python train.py --n_layer=13 --d_model=384 --n_head=12 --n_kv_head=12 --head_dim=32 --d_mlp=1536 --vocab_size=8192 --activation="geglu" --norm="rmsnorm" --norm_place="peri" --norm_eps=1e-05 --positions="rope" --rope_base=10000.0 --rope_fraction=1.0 --qk_norm=true --attn_scale=0.177 --bias="none" --tie_embeddings=true --parallel_block=false --extras=["capped logits"] --init="uniform" --init_std_qkv=0.0281 --init_std_o=0.00551 --init_std_up=0.0281 --init_std_down=0.00276 --optimizer="adamw" --lr=0.0016 --lr_mult_up=1.19 --beta1=0.9 --beta2=0.98 --lr_head=0.00582 --grad_clip=1.0 --warmup_steps=267 --schedule="wsd" --decay_fraction=0.747 --decay_shape="sqrt" --final_lr_fraction=0.0 --batch_tokens=65536 --seq_len=384 --doc_mask=true --train_tokens=325400000 --steps=4966 --dataset="wikipedia_en"
Each number is 128 + 24 x the weight over its row's rms, rounded and kept within 0 to 255. Layers, rows and columns count from 0. Numbers have three digits each. The size before them is the row's rms in percent of the matrix's.

# q: layer 10 attention query, 384x384, rms 0.0646, rows 236-319, columns 128-159
# k: layer 10 attention key, 384x384, rms 0.0587, rows 236-319, columns 128-159
# v: layer 10 attention value, 384x384, rms 0.054, rows 224-319, columns 128-159
# o: layer 10 attention output (transposed), 384x384, rms 0.052, rows 224-319, columns 128-159
q236 091:148132153127167174106120162137181130109088112099120122114154157151099126138119105113119111134119
k236 114:134171158117185192120143121133113085107108126139131127117123174118106118131144109155125114135158
q237 093:068155134150148096141166144154120119107087114131098122132108148101100120113125159109112146129135
k237 117:066114157135138131138141172155082149091073147109119102100101112101103128146147158160147143165139
q238 091:095116117143151121112136123135135107103074116106128113178088134070149107156168110139109098110162
k238 101:091166093163134101091161182146150184113146111130102147136132165106121103147131106100120125132178
q239 097:116134094114155101107155101148097135129096127144138094130130189125116082115128131093127093114115
k239 108:105086142117098137090114108139118155100133125099154099111159130142154114146163148117125141150120
q240 076:107116150092095113117112131114110173141107103155111135105164137113144102144150108143144123101122
k240 089:133129140157126137140182096113102108165132126118146119147131124139110100143097117128114136111122
q241 157:072129106126206146084163161146150112072121106116121102146124132135099117135119155169105140171141
k241 088:145146120139120145145132153136121139120186136176115130117061090151135147131133145124132114142114
q242 136:060121138131181107107156161185135096085147096140117085169132118168099128131115166151122102151140
k242 107:142169150093133119142123130133104136110113138113138166087102099065140136122114120140107124135098
q243 105:134137079123136125095128131123109128142119158088129122140156122111154146130122101102122111155113
k243 107:167140146138097099130109095143165148117147107125099127176121166094126157136113114112104107114129
q244 083:194133118114111145145109110084106174146161188102123163117124104147154164159154126098156137151109
k244 072:100066127137089126149094134133141121137129133093129112063165166102112186129135121132162141126118
q245 088:113113123157150122128105134155115118100139119104134111131132113108105108131138141130174107180133
k245 065:102148155096169149090153167147074153113108150117123159158140084073097109154100086188133107141163
q246 077:171132136137117191126122130080165163174145146127134129097160126140151107133118090128115158096127
k246 077:158164135133100106106124126124128121165110151179104129102125145110157135108129155127102124157154
q247 113:066128120123156113122141138155102087075095127125092105125120103108093123117093173162128109124140
k247 079:089146119117135127121167131108115184108140109156117124116127151114159118125131105134123131124171
q248 085:122122158164136158139125141143161164112131132158138106165102123116076137125108150124146120140136
k248 097:093117111151141124136110180110122088122092109155132112166091144109121128120089129196114126111131
q249 107:103133156128091131132107088127128157154140110112154101109162168123147118100177133131145121136125
k249 110:141115164120119130092095103114153113171135116147141089104131183115144129120134113126120105139104
q250 096:142114101154140142120113101088122121191126131150168123091122138120147106147153117171099077074130
k250 115:128140093148093119137147096107146143183137111141157139139126179119104123097138121148113115100150
q251 097:140123124125137128132097132161169129116139144090106130149178145127153138130111137115096134125153
k251 130:102099150153143135108148133109171132084156103115108110127135115165133147125123144100120117137143
q252 084:137123153116127140104098114119145116168122111109140152125104172121164170098116137101124140117075
k252 123:143153135095110114155091107132121122142134131148105135094119134131162131158123120115143110120067
q253 088:147092124120147115169154122106097103161127169096127148099145078144110146117155123094105095088121
k253 120:100117145168136128158167102126084087127140152117072133128138094155104109128175140093156107118153
q254 105:110126164147132105129168149138117113091133103120130145167123109098083096123143170132120124116120
k254 104:120118121141119098168160157148143133121168125153129134136093132174098141117134151096122122126124
q255 091:069129130162133088098139142132158155145147109165123168109136148117175135104140143160109142140137
k255 109:150122114131108113116127137112126115137146103131132102127120145097128133116092175169101142139121
v224 100:114148089138175142149166122138129139149136157133139162153116091129132092108100103151140096071099
o224 098:092164112178135140132181160152133113131105157104141157126129085122107147093128134150120119067100
v225 100:123137120135118098098104135120116149098154119103156180129083127125140124121116147128118106130114
o225 097:131131099136133108103084097116114154158141118144102143099153135140116120152130151135142108106148
v226 100:093129131134087159189115139138110145106126178102128100150146126145119135069135096147148150151135
o226 097:146140142128130157147102092087116137108137154099125105098150113108158115106091124111154153130154
v227 105:129093127150114133121124118182131133144128116132128161122141136107135134113150118166123177123133
o227 105:112119129162127165119119112163135121120115146151147122126061109116144116134109085142134148161140
v228 099:092146112118136147130161087119110118108138159145189114139149158112152095135173147099114129183138
o228 096:106098126143128156156172103110107122091129153140155129128130108136159152102153140096138133158188
v229 092:092149139121098118143121113128126132140131156120152167139165123110133095155173143124112050079170
o229 091:101118144149124113127131106140099124093165118136125160112124117124144110127069110114149084081160
v230 101:128106113144138124199130117122112139149113136148139153143152148169132097125096136093142134083112
o230 099:137145144104122121137147130107128150149121150148128140165184096128124132111136123119159114141123
v231 093:160137119133101178113115109159139101100072112152156111107109117105107114132164098121149154108097
o231 094:129135127142134162151124114137112095184053128140147138103090110124120125114165127140083159101115
v232 103:121182122121110123132116145144147071127158090108137107132103115136113125167145128158103144130106
o232 106:143154099124101127138132135109101125094168090127155125126113097079147124167112149173160146135073
v233 101:130141134109124129118121130122119149145091176129102150166079102158143101052095122113136113138164
o233 103:140115114112128131124086146151143171126122156097113160191115107176123093091068122111149147146152
v234 103:124105144138159146166138141148160126113109087154137091159140153107113116150164150115118119183110
o234 099:094090149155188104116119124140115143090133093134119123149120124148107095118108112156127107126109
v235 106:122154114140064151187049145147131159125111098109093107155101140105122092125118135156166105099144
o235 105:130101108126122188177095100131139119146122090146109122157112146135158137098155088119159106112177
v236 102:135128136143153122112107130110143169116090129152174103087142146123120098150079102160144075120143
o236 095:111100157123119127100124111103152130113137132102142113118149106139137106144112106156092060116131
v237 100:136104099170116121101154106144112129136147148119123142169100096081132094128141150145124115171114
o237 098:122134143141139130149136090099127101128141117121123105120105101124103128140120181132117112139117
v238 100:113144130130114087123157126123140142107141119135148134122136121105141128142176120132110133123111
o238 101:113155157134122136167159127107136136143161109116136148145143112106136142141123150134093120135101
v239 100:122132063125113133148153099163117084115168100135153168148136104093155149150104144136062086176105
o239 099:151093104132124125127117105184122124150106074112117114120126151101157121138117144142129099179114
v240 106:106167123184125145186112117154108173107132116122142158132139094154139115140138113170158161160124
o240 110:101142095145138135136108128129114157104125082123148144119156111104145126129141102158116130126156
v241 102:121092108096093130152164128168145147143090124107125143160166107116147139111069121108096094126079
o241 100:094075128119139180142129136141166144115090137113130148098176062093138105114100128108092128162115
v242 103:143121131128127131130134112152139120148131099117070129114110172110091166072130101080101139136160
o242 100:156150124136103126143095146159114140130141117100105124122095115153111142095140111082151151126127
v243 106:145165126125115117161144118157130151111115175077113106130141088132141147087147119136145157165094
o243 110:154144160106144135139106109159091136111129110094141098116119090151186128131176148122162122154122
v244 106:114095178104149137111136156148111139119107133127154147146089113142119150101086124101124123072127
o244 109:121095231125153157114136134126128149108074125098150145155100161117132133128107115080151129120129
v245 099:145110126130099133115110112106113172128147131102130132119113140085089145140147128113152097145117
o245 088:108144144113147111138170137132162151130120165148140150163167141166100155151149136089160132116144
v246 106:154122129134094114126153117120145097102132123156135096079124148143126136158120128142108113125122
o246 104:166132136159148114090110136109166091132148130121165101102087174151128096148124124114101104110137
v247 091:142137140132136113135128107167143117112132129080133098123159110158096148167122111129124127146106
o247 087:152100127120126119145153116159132134120147095101135153101132069157101147109115141136135159163103
v248 108:132106104110164111104109120099119120147119140190119098149078115119101142141163095137130055172107
o248 111:113137086116103127103110116119109131140091123141089115130133171167120131135111137120100116148114
v249 110:139151094127099120133128143152108125133153101093143134094130140186124131137177178078109125111133
o249 111:118104115132105111161163105137138123140137098134134149090145106126122125140171197121102154124133
v250 097:143146096097142105115131166113100090152134105124104144074104113093126135085088109128151164122150
o250 097:123109116099128119088121132104174079176114111120182099095131143105143100087087120181149139132117
v251 104:110146139132119093140091134146155135105110086151121139119095156134117161196156115158151141138152
o251 106:126154113133154108048086096132139097095143107131158135120139134143144141147165095167136106150169
v252 098:142168148139125144128122143156103151108109146119137085150101124118104166128130158122077132103161
o252 094:126097126118177151122101138148075149162132139115165119132118081136101178114150146096126133097143
v253 102:132152123099106137173120140139115125125136144137100104164112137141117141136142156151166098111111
o253 103:154160134095106123162113065144110141085126140141055118088113193131121159133140114114128122139105
v254 098:128141118079111123109172161110129128144162095149171134140141085095132073087142129135132118133126
o254 098:138135120105154120142126119066127122152144143138113101108150115111132121117096118130113159136110
v255 101:129148100147127135080061145087173130124108118099171134172144172098112128100139124084125104101119
o255 106:111143125138131140129090102084121127102179142089147136145122175133121129107104143081125098123103
q256 151:094142143145196130119188139138089111098155129091105132132094124146120127139149142136134143140164
k256 119:155151136117115111180109124141136146140124142155117115140107165152161162101132129111139130142109
q257 083:130070133093164069113118126155142112123121130154115145155128113152150145129101132134138129107086
k257 101:104110131172184158130125150115111123104135123096111118094126101141041129124164133121138101112178
q258 071:116142124141144111147124129081113093141127122140146094145129162161130142108100084093135119143126
k258 097:125117097107103141127121084178126138136123107089155144127128164104106118131139154139145132101123
q259 087:145121120124130112120100182094076112125125146107111126119122141156147163124090102126127119154131
k259 058:136105087116125123210115125169138148107136122133146110130115151084097128131164102117176116138142
q260 096:134132099102112137126123160157112111071096108117120113152104127120097137110105127145135117135102
k260 078:130093128158145111152150094104119116107125104116108153123084102149134170132112133099113097106090
q261 094:121159124128148129133132182117135140100151171133099175143139072164140159116083127112111135162125
k261 069:144151120113100128133121116132128096122106096120131142099130129139087102126171111104148153133182
q262 083:089086093128134084130110094107094158136102103162129073090128171092089118127158167132131082130131
k262 066:077103118137125144158146174127136100105143166155129114147093131158131095129106161138149125107147
q263 080:156145132112100092119105169130155125079105141097115142176132117113110148104098125125099122150120
k263 072:124129139167167136105133104108117126133114083117105154118118092101148080130135085110120123122128
q264 092:138167116121155130166124134141132159132145149142131150094112118192123128112134125113122135116117
k264 106:163139097111101123160162123132092103167140100131161164150164150133104118100166138131122117128118
q265 095:161109173099100132122091076115174143129135144115152134132153163156122125103182113120137132165129
k265 116:112150124110120143079086056126145158134112118111184119114172161108136142086138144111117087126128
q266 096:085149157141118109164146133155112126100132143125115131147188064148094110107163106095102149123153
k266 103:093161126128126160125139131141140099087139128106094137151154085137144106135109178095166144127122
q267 094:104147127119174094127159133139142123109077152129127103134142141119112122112170138123128092113124
k267 102:116145114127119103108157164139121154103105121123128132103136137158158142172151160124115141146153
q268 083:097158135113123135096094148100148105082111136086144111131145117105125116146125127109106138139169
k268 123:145144133119155108118086165107140125151096109142104163121127125172151148131117109079117107087125
q269 092:097117114125135133160126082152158145119147120110100138128148112123159144143159144142136124136138
k269 113:146103128146132130100151119133177181103173135128083168130131106122172149149096129071148153118155
q270 101:147131145121144135104130171157182117134144155095079106146201136127101119120139116132090125119162
k270 132:098128123128118145166154115133138106069129099136066124110121175167135131128129125127129140144187
q271 089:131153159072107068108108118117151115135136113167142166124135126078173152085125144116124164114120
k271 107:171094120087115116130090190104065134116133078152191125118104132161108115132114114136118121116084
q272 063:156166181146161135157159144090112140096162108100167136139137138163129098116153149136150140149077
k272 086:086162139105109109125130125124141127142149158127081150119121121131114077148152152149116179092195
q273 139:155162125123096147141071110115140147170102131150131132110159131132146140142105105079125111107106
k273 094:151097113155088153154111064140101137083139154160112079151133111146055144141138135134134110107169
q274 083:116124124132099117118106135129146109121149150135127138145132106119096160098107190130135113151123
k274 094:175116168128066144133150124156139121134125096122096162122121134143124115112106108119132176104112
q275 158:094089125136186129108154106117105116089138136098116117137116159110103124138143144168141117149155
k275 087:112101139102099122113111099100133161107161114134119131124122164108104146111080093122120130135078
q276 081:098137097116136106105129106199119118106131109153133081124170155125098141085092167124143124127156
k276 066:140100185125162128068132154125125126143124144130144130111173127163196115138104113126061124122078
q277 085:150137126135119077133105121092105100151159159106126128147129087099128161142120145123110136159140
k277 078:054155092140147152134162123135130148093089159136065076145109095125105140139096117139122158151127
q278 076:163115118143148154110138169113163139143148149163133204132120116155147121142143078115127118113162
k278 077:110114083128092130157102130142101124143136108096128144103111135126129133133149120075140123097174
q279 102:078141105089125067136149093127080126105122138123109105116123157108104130100161151156147103154116
k279 076:130162124084133121089163149132145130118146137152129146156143137150144087140140155158103113104123
q280 084:093074110139104125139109153128145100126115145093102130183094101097151127125083139135126121167145
k280 087:146150124123134103134161148149102138163155152124131117152158121125088103127111114168097099112121
q281 086:125107142108127098175138118136095118128143136139089137138119135150096129119130144155121089104079
k281 090:108116122093104149140092139155141149117132091128140148146121150128126139123125123123101121122124
q282 108:091097127134167119153135129115103109134073109111131105117096153086066110109129145131119127121134
k282 119:109128132118108121131129126157100139112101111130114142127118116112094118133123131156123135142148
q283 085:137135152135136118108115121130087096149131152141151109116099121126119110133119130117137114129093
k283 110:125129129120100099155128122099123097116111156121104132131120085131143133139121142104124101140113
q284 095:183114169117148196113123152146150116095131147127108154108120138153114152115096131077188133129127
k284 121:141118146117170178125106156150121085093112149108153112110140078114122132154106105072120109135143
q285 096:164130122098092114129133109145154175132141145126136131174126123157153107122112127131152179147138
k285 109:124141114084105119098078081129149139124143098105154112129178152129134095115108123088112106119102
q286 085:187101101101138132144122128097112115150127142150136114091126123123165154176140125142099137105098
k286 105:123124097136118120124133108113094106134131141165112158125117147117123112097159144101127127100147
q287 093:109076131175148126107145127112146109121114074134134162128135152117117114111136131119116083117126
k287 104:112119111205104110092148135113138107121151110115143127126143129110136148157143148131167132077151
v256 102:169122095148130102129116144142108133134148143128143136111141106124121159097130104096118140200148
o256 100:149134107132120141114135107154124145167139135090145128117132111139126137091122116098118133147182
v257 106:107097127132111111127165112139147147134113135089107105167127135136160128152137113127093067152102
o257 102:166110160141146147123144107160131112120145104125084097180110140109178140156125129097109131155131
v258 099:154099136144139128113112147138140154075156141115127164108066158130161146146094144154141116145117
o258 097:136094158162121134158096197125142166112109145114161142101112153095122124137139152128133077130095
v259 099:105153108136129130081115126097075071123116181105127132140125151108114110062136185115131177151114
o259 095:099162115137122156088141129116073093086147169112132124126136133139127116110128158098119155143093
v260 101:119132104096107149083117107050095115132131129139150123129140118110094172098115148133122139117148
o260 096:108134170100142152104111134090103134107172128132155141123149140124089149118114167142144136128154
v261 107:109114137117138116097136147163152138114151164117127100105123139091140105142175112137141152169127
o261 101:119118126141139121100168137136168098095154146108145094130130135120114104147131095148135153171094
v262 101:116088146114130127117151106142131134102149162144090118149139121168142144142106109136108115101125
o262 098:113083149142164118175118159136102142121127110146111099172134144145120154148130107139092086146142
v263 107:133107161138126096131115126135141122117143147126117141165117162164102107152092117129133147100138
o263 104:156089161142136167171128110148142116155113139187098124156139136157095126165141122123123135100165
v264 109:099102094101150098111122127137083145141129116123114130118093124085095121130109079120158150151143
o264 104:132068130089106104121157145129105123177164109129107114146133136147129098119115113174142166122139
v265 104:136116133175157147093139126160111174133111171088108145179174144108148137126091136148166106118141
o265 103:135116142176135136124132134146138198127112140122114130126139137089138142108071133150170067127145
v266 108:124105116096125132094102130139133111128108147133107119140106124146139142179152167167105137080102
o266 105:087125120095102145120105104125112128106145108107124126122121105141134126178148131154122161071126
v267 106:121127137125132117136140132150117112131131127168160126134127148101120084104116152124149122130134
o267 105:143113127122109111137143154172118104173128135124138120140141137149131106124159137151162126136137
v268 109:136194122100105171055129112168092100139093152118144112152093106141107092126093127137085137100121
o268 102:141166128113080157062116136173108091092124133088138134135123131155152108149134112152094144103140
v269 107:156146130156148122158169103136134090107153145191121160166153117148153125129155129142137098091074
o269 107:147161124126132103141128083158136128104136172141098148157117136133170133122148113154112089066112
v270 102:155108100093076103142102107139138155141172135120129150109104134122202119099114118129156103148115
o270 094:133113121068105125137142103119132166170114122121157110122146126136194118097121120125160104134116
v271 107:144138121082131130115156140155162076119109125128107105089110112148057131140141154166134128142125
o271 105:111161106101116150130129163150144113082071098138142130091134115126040163124147183137128084157131
v272 105:137143119141110134120145164120067173147140126168129098101124158132136129127092183158097094164136
o272 103:142131126129155139140117167135110144154120115122157121078138173129137137115071186143119089157158
v273 103:123121119150128173146131155120119125135156158128145130193144114114068140150114148132108087156120
o273 100:101112104149141132130154130153096152148136124121117108198120118167105104158129157150109120103133
v274 106:127148121084150165064155118124129116171099190142115143129125111101087086113120110138141152126134
o274 099:083138136105127158100139153118135110175092171121097136138108151135137125110113082164118130158146
v275 107:146115102129160083187143123116123156112116160130150105096124117153128141107090150166108136118120
o275 104:131117105130172108191134104082115144185128134138146108095132120121109145082146141166141109133102
v276 107:115133085110115102140150135107083097098129163124136086141125135126171122066080130131134105137121
o276 103:130123103114105142153144106076099097083122142120117102166150123160177116097089159135120109141101
v277 103:149157108126122140127125149125134145146143103160140101102169149198130134128084171147101141130186
o277 099:097171144151177135132103129093133131125145098138108135124145131177120135125095154140119142137158
v278 101:109118135136143142152121119091115152121113149074159095089102116124117133110106089109095073108136
o278 099:126125121095172076147147160115115128161120155126130127092132110151100133109145133110118119131145
v279 105:154128108147106174158161141090145125127098115100132103124122079123117070125137111130120103149150
o279 099:147143116144127097140141139100100117138109110130132142137125072124132103120119129188106116147104
v280 110:128168144142119124110112153178142127129129070135154106078140152147182130147156133155123144110115
o280 107:140141107147114154111166155153147135127117112121160128077158139125191141131140100155107124101110
v281 099:129125148099092119122132165117105109135114105119153135155133124150142111083112113139136086164139
o281 091:124096175113107153079107130107108113131123123085149104162107126151134103106097094155154141103140
v282 096:122157178138129129077104170131128161115154104093085099107128110071142090192150121161133087136132
o282 091:125136149129115120082082166126102143110115116129089144140149138066147133151157140140135121119111
v283 111:165110131147123140132135131139106126093128197044163107103117116101163113099124123126160140106106
o283 111:119110142134126138154149135134101136148119136099127107077114123138137146107117124096146105116105
v284 103:134124140117119114156130140089120169131126165138110126132110167118154117117088155134136187158117
o284 098:149117140093117146155162119092121135155097128082113111130105167202172120130125169135134145120130
v285 102:107131116116090123118146112112095118171121127093144086152116133147178151156125082127148087099129
o285 097:137109155133114114130140138128093138146135123098133113134095158135173143147115090141167122138143
v286 099:139112119125135080150121118147152113143110088115101133145111139129140127125114114136110130181117
o286 095:116092087108142120132093146159180124136155080084113114124124153135138119137134087109110094135138
v287 112:158136135109141095111143141174106129120150118135120109127145131130148147171167129129107122119129
o287 113:166156127092109120148137100164124149086131132143130104140151143125121160161136136110106159099106
q288 151:147146115110110096115161161163144101148126121167119103143156130129136121145126126149108160137107
k288 114:111114090127096126089127110171113093112127139105130093160126144125095092103168150156149105145148
q289 131:174133084138135115099130146169107102148146122089152096137131132128128184105123152111106120108117
k289 103:151109130112200157123177134151123129152137088133145145105112123141128141155129116106114158130095
q290 129:113131159152128117134124141087152144163143127118138136151139129098160130097109118117127179124149
k290 081:135108110112149151139113168170111120120138138093107125148121141137155218124127074153144116148153
q291 096:152104102101104157096135084145106080139127136103110105114115152166089155129156133144115087139103
k291 083:110130173131156141105115077107132094114093106139119128117155094119122077161100113103105162133112
q292 108:144112177143113122202097152128121112092116146095118123155111123127134168118120123141172120138150
k292 096:146114114178099087077104116110131127129146117136128116166136139133110142107108117104170122104112
q293 091:129110112133131116138152096153130149161096134149106105107145146140149076141205137136140158140129
k293 069:148152089108121151174114142174126144129119126145136158115156163122100152131182158157160132142133
q294 093:073134126125148133115118173159115117068077159134143156162124105102130140115141184159130109168145
k294 098:098165139151113117104127183151055098121141124131115072181161093128121124121122158140119114132138
q295 082:154121110151128126105144117085099110180141127160158116105129131108107126162142133113119152116095
k295 092:136084163136159128146119129124144127139133139130142131091114138147124130129121130123144127139162
q296 089:154157118125104119137074117123139155086110156082114174154130157117145149113087138121109122152132
k296 097:147146101120099141117109103112119131120116129130076133152092132086137148111064156143094109121098
q297 079:154110126125094127146116139124124111124112077165128135147141106141153122144112135131121107125122
k297 087:175178078107084128187122121090111118167107154166124125118140130084141135147099143155126125115080
q298 091:123126145135141147135148137146118114068082138087133100147106113107104121083098083073111157139126
k298 099:088092173100131120135111131158159122102119140123146161131146123092146127130118112107158112130156
q299 087:105141152139118116133147114101111172120168114140119124130137125104164124145171119115134138113110
k299 092:177158106114096146123129132130130133153173144115116162151180165130130154104138138144102110122124
q300 082:142157140122111137111115094116114126134133141118101121118131160115102149123137128068142132134114
k300 101:104117143155155136114172124116127128113133113112128157100136106148098127083147176158095137064131
q301 076:143167090125114131106127124155139092128119122138148111153172128141133081133135121131128128159121
k301 095:145134128119168133128165117133136149128092142143124149133141105151146141124146150146153121136133
q302 080:129121120102102131124087094121102114169106147129110116104123171067110182154141121157148131141110
k302 102:179107115068124108135166097142145129134142107094178113130105166136131181100156133145134089157107
q303 075:125128163141157118122159152149172128105142112154136127159098121135167095148113125121114157149136
k303 094:132156100140103151130106137178145158113106157114107081126170179154124147175099112115125095123174
q304 090:153120146160118161126087129122149103143175115090137105146087119120086128134124128121132128129111
k304 129:134133137138103112156109141096101167154155117166119153092146143103173175169120105097099115112111
q305 150:123131122092141125132135100154109120117122128120141160123111139158104122140141131111159100113126
k305 096:118116091119102108155146086118130137080120201143133162145115127094088085128121152121124108130098
q306 145:133120112108121121083115146150151096168132112116146114128127134124132151113112148135123132138100
k306 095:128097121114147135112147174120111112166128155124105173149123118142118154131128138135127121121099
q307 138:117104145124176132117170146132124128097169140132124140110131104129146115141142130101180147109132
k307 120:108121133110097158113117125134126121080092104127154108145085109143081098155130140119166098112169
q308 088:089099105091084127100098125143072105126124121128121078137153160156085166135108114133107064155089
k308 084:142130138139119118080127111118162109123145109166090099142152149137144140134144151134124150137134
q309 148:129164105169135155131132155087134144150211106156153130106155110157144120125137113116100171149110
k309 093:153156097141128134190135174141119124148153135107116176127175132133121125126140144159160125148106
q310 087:129131162071121134137111089137165168144139126127128129089084181100096164086166078138153128143140
k310 094:074124130167099106093103142105118118084121128112110100130147143111121128092127176123137143126180
q311 098:148140125127148129116141151129145120133124079141156136136164099170148089131104130095121136116108
k311 083:164131145153090146162144107094120137155139132167147113098101114114133105093147099123140154132115
q312 085:144095125106089133127099083140137099112137171102129112119103124134117150121161097137141086124127
k312 119:124125129121134127135103111141127103065163128110125151136117129153088173114125177092141088118171
q313 083:152098117135147156164151106131144106113145131108161111113117119194124134129149129149159142152180
k313 102:125102117107084132119092110093112113116132134148142096126160132116093117134144102110145113113149
q314 073:132145139113141092127099122102083145133132204118079115099129165059121145153135125153121136124143
k314 099:112133164104187126111145121167118121154097096110122118114095136173133144098118156120128142158136
q315 087:106138087126139151093124146151123110113104098084112075107190167136125127152099146192102131176142
k315 096:135186090126129135109115129145149143094150123123108133170112150126130124101111132119118142143096
q316 075:097139140151151128135148164134181135148112110114122109115128166120147118087097156127126117139120
k316 112:144136146106119141142089105123216179168124116132157094124138172100156153163094092125129169187116
q317 081:127143120127115131146123102150148116139084149130107082099139109087093107145149142165138130132148
k317 104:108144139087137113115105135158111130137109101108126141144152106141126131136133154131136130159139
q318 074:144144167128165135136099107124079126127133166137091122115113170125096141150147151106179099139111
k318 103:112120127080138102135142097163085114105142113095143141114076141115121100132121153151122141152146
q319 080:149125145118144140117115129138137147102163158118068129143159179101102159132126120101122096092125
k319 088:128139143139154213112171130118166082122134132159131139113119084147175139151142087107116174132144
v288 078:105124123161097147100116140105111146134136114124140082136131118129070134154146115112144126159140
o288 092:136128122117139105136105132123121130133130142114117134111120132123113126125113128173116134116117
v289 078:119149096141103103149113158118156125144096132120157060132114118120105128110111130141138167133101
o289 086:162129136117162148103126115131104131136132136113104120118142131139141124161110116134152124138132
v290 074:102153129099112148169186112095161132138182063133129166124127129161091118139161160143097137112136
o290 075:141108144137147099141138153136128143163147118123100078127120123126132130128147127044120135157116
v291 090:152136151110147146137184122123162125124164102126118138096121125132141115131149105113134205100121
o291 109:115125124140129135127125124122126136120123135113141120132117120128135130127146140080125132136134
v292 072:092120160095130123103139116159176145127108157178134156129141141135139142107168128164123128126133
o292 074:141163126112108140154135149155116149145128159139137152123124132116114109111109157092124140151095
v293 079:130155150071139135132160116148148190125095112172160133113150124147093116121125128077138146134122
o293 091:118109118133113121142153138137128121114134133094139126142125119128119138138129139111128127138146
v294 073:161133114148146114143203102100165127140148054136126144118137171114147117139114118162101156132139
o294 085:131108147123136100123116137136130147098128117121127121152149125146118120132152116117118119120141
v295 076:153133106135142148128105134123107111114125140159126114139121088115154145112126130167103127144171
o295 072:131106141096149140111107123119125147113117071192149134075143120144119129094132099189140134129087
v296 071:111125108094140114130093170163099096158136163116143144135146147111101125108133109110142110207122
o296 081:120097120122089170122111138141128118125132153151140134130128135133098114143126116116150121106130
v297 070:142122177138149123047126100117166107081139149123104097131129132085131114158124119148087152112110
o297 075:148140112115136136133111120136103141109140168135124111120114101162126117123145149109149119112142
v298 081:106126113112119112167075148138075113119114195136131111149165155126092116150124133122122075133122
o298 114:132114119141148142130115142145121134124126125130128136124110119110128132139138131170149131118127
v299 081:157131165131154125135137154112155158145129116149126143126106136137151103098109117101122145114118
o299 106:135114112129096114127129124130127112118121130112135109140143129128139134116127130094120134136150
v300 085:130142126111147130130189110131165145141138134102139165104104141167138145094127117113138166122143
o300 114:118121126145110119123134134128124116122131120108144109125122127134143131126132138096126127133138
v301 072:132137120119112077119148146111144138156090175150103106152146117105102125149143148113064107090142
o301 065:149151104131098153137104176151155169066133108121146133163143069121144104153129086162120138145090
v302 076:156113119115151156092164137105168124150128106104126151120136122132165140163117093091147162090124
o302 095:109127133129120130112132109117130135144124115135128110121135119147129131124146139112144132139132
v303 075:130137086130146104151112110113129104110169151147129132125115129145112139142112120134147141144127
o303 077:107124128135117156120126139123120164161139137138140135099108167122134124128140136128158148101113
v304 077:099093125142069139119120107130097095121116101162140130151144108126102119117154155120098071087118
o304 104:143145132118150118134121143144120131129130140141082126125141144112127130117102103161121133137129
v305 076:141106163128123158077104112107087103120133091132135149123130150118134111139175150135125088095109
o305 089:147128119136126135139122166117117119130128131137119140122129155134113111120121113126122149135142
v306 091:162133131113157148134151127153171127147115118122144147104122116122149139140133093092134160139119
o306 106:119120137123105126125137110129131135120125132109138124130127132130138129124135136096130132129142
v307 067:128105143120125127123113124171103101148185137126073097131109148180141150100163142158122118130134
o307 073:130120125126170150125111114114127144135115131140170152128136120120136120115159119147121111143111
v308 073:112149108101109118150138101103095154148108119125125130150167104117150153162137123071098122119141
o308 071:149122127100122138139103165144144110138119109114103125123140116122128170124163127075138131163121
v309 080:136132143135134156140113123131132117133147130116118161083129151118145102106077113138128126159093
o309 105:121111123125105128119135121128128126124122129124141132125128129137125123123142134106135130114151
v310 072:131129141181150137118171140110124130124128155111149137132143140143143122095112163122127153067104
o310 066:204136115111112098156110125136115131080134134128117152151130112129124142100119144126146103120149
v311 070:095146117094111135136131119154094085122132171120172055151134144128123119125164120103109100156121
o311 091:115133125132156135130132137126112115150131146114128143121135121121133141143120139118155123136126
v312 073:088145111135112127146154114155137144135099104160159091103121144092170179082073124153166173157108
o312 075:128143157115102137124150082120117127116136143159129182114130107088122122117110112112155099136120
v313 078:142146120143124148087156082109171143144131093125116122093085141111111137166142119158147125070120
o313 089:101136148149115105141151119115148131107125132120121141148130115168134131121126128099121131123131
v314 069:111123134110105120121128143148126128120117136153130106087144138104130097112135140142141146120125
o314 067:160112140116170155154150097146113109116159162151132149105114131135146115117119080074130120151100
v315 084:124125189123142155137133138134119164121164133145124168090115112160148153150102127114151143175119
o315 111:118130121131105136118135129133146122123127134106140112140123141126149125122124124093121116135144
v316 084:148137138129144131133160126094146130116134115117142206078123135103161133139086116141114186107130
o316 114:136114141136109117119127104126117118125129127133135110124130129155142125126148136101128134118147
v317 078:134145107112114123147105129123139140137146127106091153117186074116103166173117112135116102145150
o317 076:105122132133168095111145129135142133122123123151147126119118165133115121140110089160093153121117
v318 072:090127118141141100115145103081140113137099103176137148122128145111150093187093125135115157105123
o318 079:122103123120119124127109128125104134121129110115106118137152113152117141094161134138136136127134
v319 078:137129120114099147135107129108116121127130102114131096150155101120111099150173124142146121163120
o319 108:124140129121141129134133143128123137123132141132108134132115139120131126140100114143139125124113